{
  "num_hidden_layers": 20,
  "num_attention_heads": 15,
  "hidden_act": "gelu",
  "init_std_o": 0.0,
  "optimizer": "muon_variant",
  "weight_decay": 0.01,
  "lr_head": 0.00946,
  "final_lr_fraction": 0.03,
  "batch_tokens": 131072,
  "train_tokens": 1199000000
}
Each number is 500 + 25 x the weight over the matrix's rms, rounded and kept within 0 to 999. Layers, rows and columns count from 0. Numbers have three digits each.

# o: layer 4 attention output (transposed), 480x320, rms 0.0859, rows 63,95,127,159,191,223,255,287,319,351,383,415,447,479, columns 240-279
# up: layer 4 MLP up, 1280x320, rms 0.126, rows 0-22, columns 240-279
# down: layer 4 MLP down (transposed), 1280x320, rms 0.0581, rows 0-22, columns 240-279
o63:454470522515519470502535500497542458531500515488539485508456478514535494540528500539480513464465469492528498536511512512
o95:491472506535520471471505512487499483479486485483478480483492472522466493475481465513519513466531550502511524490480518496
o127:568509491478498531495482518556464494479480501519512508499562515473465531487494490486493523514519454489507524433530499523
o159:482498484466491540497472464483486526483522503463532463505527502528489481551526517516494476488513526517507487513462542507
o191:506484494490495487503546526495481531513539510535501480515524489477487472482502507519510502518479524472474502486466505484
o223:522502490448484464471526524499484471492523504500527523480506502535451459577487455491479498498461464457508556526536547512
o255:478520514523483480513481488463482493513513526529449490496507470532489491502526544471491473544512439493521510509507447506
o287:489486545449480536540489491498493525509482521460510528536483500509516489502493510483485498490525482520543449506529477509
o319:494483458513508443511510478523463534497465470562474490471507493496488498475515497519523479520516539460494437531453518511
o351:531540513500549457469449510515525462518514517463501515506536497502502517496466544498510514500488485500500511489526496469
o383:476526442468512565493488503515521477472504495481494490543455496482497489469497482492515516485474515539486506509480515523
o415:511497481516469547456488487448527492523527467495521542519520535483557487498499501532456525554492504515507503524446496450
o447:502497549571523475507465509473542510517503479515476499538516491515489517497486506501513493488538513497477501468491490524
o479:510523508479485480498568515513517502486489531544487521443466495490472492454462507453452520547478512462490479518527487517
up0:494533508515504527467488517474509511485508542522489493506485486495471498502513512481505488475493541481496456510498498544
down0:488479508518480462458552487496535482491514477492507534533522495484488495482473557503488498484506507527495480484534487521
up1:519491486496547491508523532521511467487518465506536500491497493525497499506542517475506506496480500521551516464482527532
down1:476503516448508481500528487497467524462507453503465455477478481489473510455473526459498489477487539491493491521475478507
up2:487493466471515468490499508484484490515464512463494480540534526473498505486517494523506524486494535477488555519559487436
down2:504485498496499524519484531510499513528522485517486463524481504503493487552488506454469503505474508501527481546464483544
up3:502504511494514479508485540496490541499521465527505499483552518467525498511494500486512507554495470465509528516468536486
down3:456495481490527493491496465437481498492487482484506519480455466528537496529448518476522471488500514553498493462515529531
up4:476518469519485534533497519455528491523489553508491494510514516522484509531531453478534538559472493485481533502512523487
down4:519503517456480492517469490494505535485511483532518505516508516483483485459514493519501502487507553478493513475511485512
up5:530529465444492542464468532499532534538514512501537483483514503523497460530497512529491501488471503513474487536502498531
down5:497482503443488530501518499533506503497498487539483521504501538494485504533487494542525534528508492504525525487471501524
up6:483499485493485555510486537493515511438511536479493540483481473518521531497505479540479512511496517488505536492489510515
down6:557468472513505495550521493499513508512487512484532521508489482510465458545487513491481498498514463527501521449495511493
up7:504517522471455508494431530532502465494514466512486450479512506502525492493509500473508487495523522473527515475494456514
down7:501518447520523483524498489470495463513473495511553518537523489488530463529523492515515475506504511508484502539460494512
up8:499500499472500468464500509518484521495518505526508542475495564571465504539490530502496504540500443508533479511528508462
down8:486463483532477508511519506481507527451488501509496480496511470462495488482492485493481484464519567468487504520483492508
up9:533470495497485522482502529544505493519497528512508530503439471504535500493518549505499494461470534462508478485529508520
down9:564515513480459508541518508547510511459499483522478524515498488490483454450490526543513509487527512500545502485503476519
up10:516504516498502523507506494531539501531505513491496490520512500478507525499485496540529489484462469537485496507534502516
down10:510465510508493505464538485525474498532472487497484552513495485557532475485523499491506519477491484516562528504444473495
up11:519510505523520539498505492548482520470506484530466480515466537447507504458499512443528489500484486521511500478504486498
down11:521529509508501518565484450456504519475463490466487527471495470454497497509480514508470406524467579511494443451492480513
up12:559486504476504484524514459522518500505494510468476530475481512524518525533521501535478509501504503523537512536558520506
down12:470522516528476501523514496504494475519544480493500508518481500482495544482514499464494503510496510482498485495492447461
up13:533510466505472538493537519539555463530515512500503535471432499490504558529495480496500515535468475480499499492516470514
down13:476530531511508493530484469457538440530488485512540461484491524491534531453480470463486487473550502488467528480546486505
up14:513491509491490490498518468479506509484493492491550524491533495496521536521469507488518466480488459510502543515498453484
down14:476478466520482498493538545494509477519509524476453498526530532497526524527508485476478518477481520467475463514504512497
up15:525530482541520527514518486526548525524489500519499506478486484481501537487462507513508481509505480536541552527529493502
down15:497486524483494493507441511512505483502511505495510480481505494496471474499501521467453527482523534463497549489485488521
up16:470498471492499489500492523471532492481536492509558466496528505502561553498497524494458527451492535526514461524509477484
down16:529477486497508541460456495450484492488469515527434494486492488482504494482557467477555487505502498534489522476498515536
up17:519500508524469506513507480476486506517497498472518499492502510512526524504541518480491517526528510475473505521565474440
down17:492486515514499514450545483496498516486501495522474469488477486481517484500495512507516480541463438458538474514440461543
up18:462530459498460522503519473533502478492496534493495498483447501504470507498488464474497520520517480494450499559462499463
down18:525473514471498484513519486480480503497518480482509518539538496544523483491559555494514497469521561468453491457479477536
up19:478504526530469507507479497486519522529524497505493490498500455497489506471494523496496512534522519460478449500502468490
down19:478466499479547476445482462544529510516492518521468569496512503516489487477469489504520521473510512505524516485485488536
up20:550509532518464507527550471572505474526493472518533521577522496508472485507506500542470486528495507547507513504516491472
down20:483491530484530498506468500499533456511518509467486541493474479482512530480514551469482489485505433540558482492500503540
up21:502534496521438476502453488514516533470520491496501522478509500511485534480509535503520512579516509549496525506539467485
down21:525498472511549496482511523484553497522475514503459497512522500476481505495473482504533458483514501510520499517510511478
up22:507492473489532503500542539551498487487486493544482460557471469507523492523485511491471519462466557514524518510451519494
down22:454538473529469504515494442498516526527538518466469495529534525484483521508528452555523500509534496537466492471568481538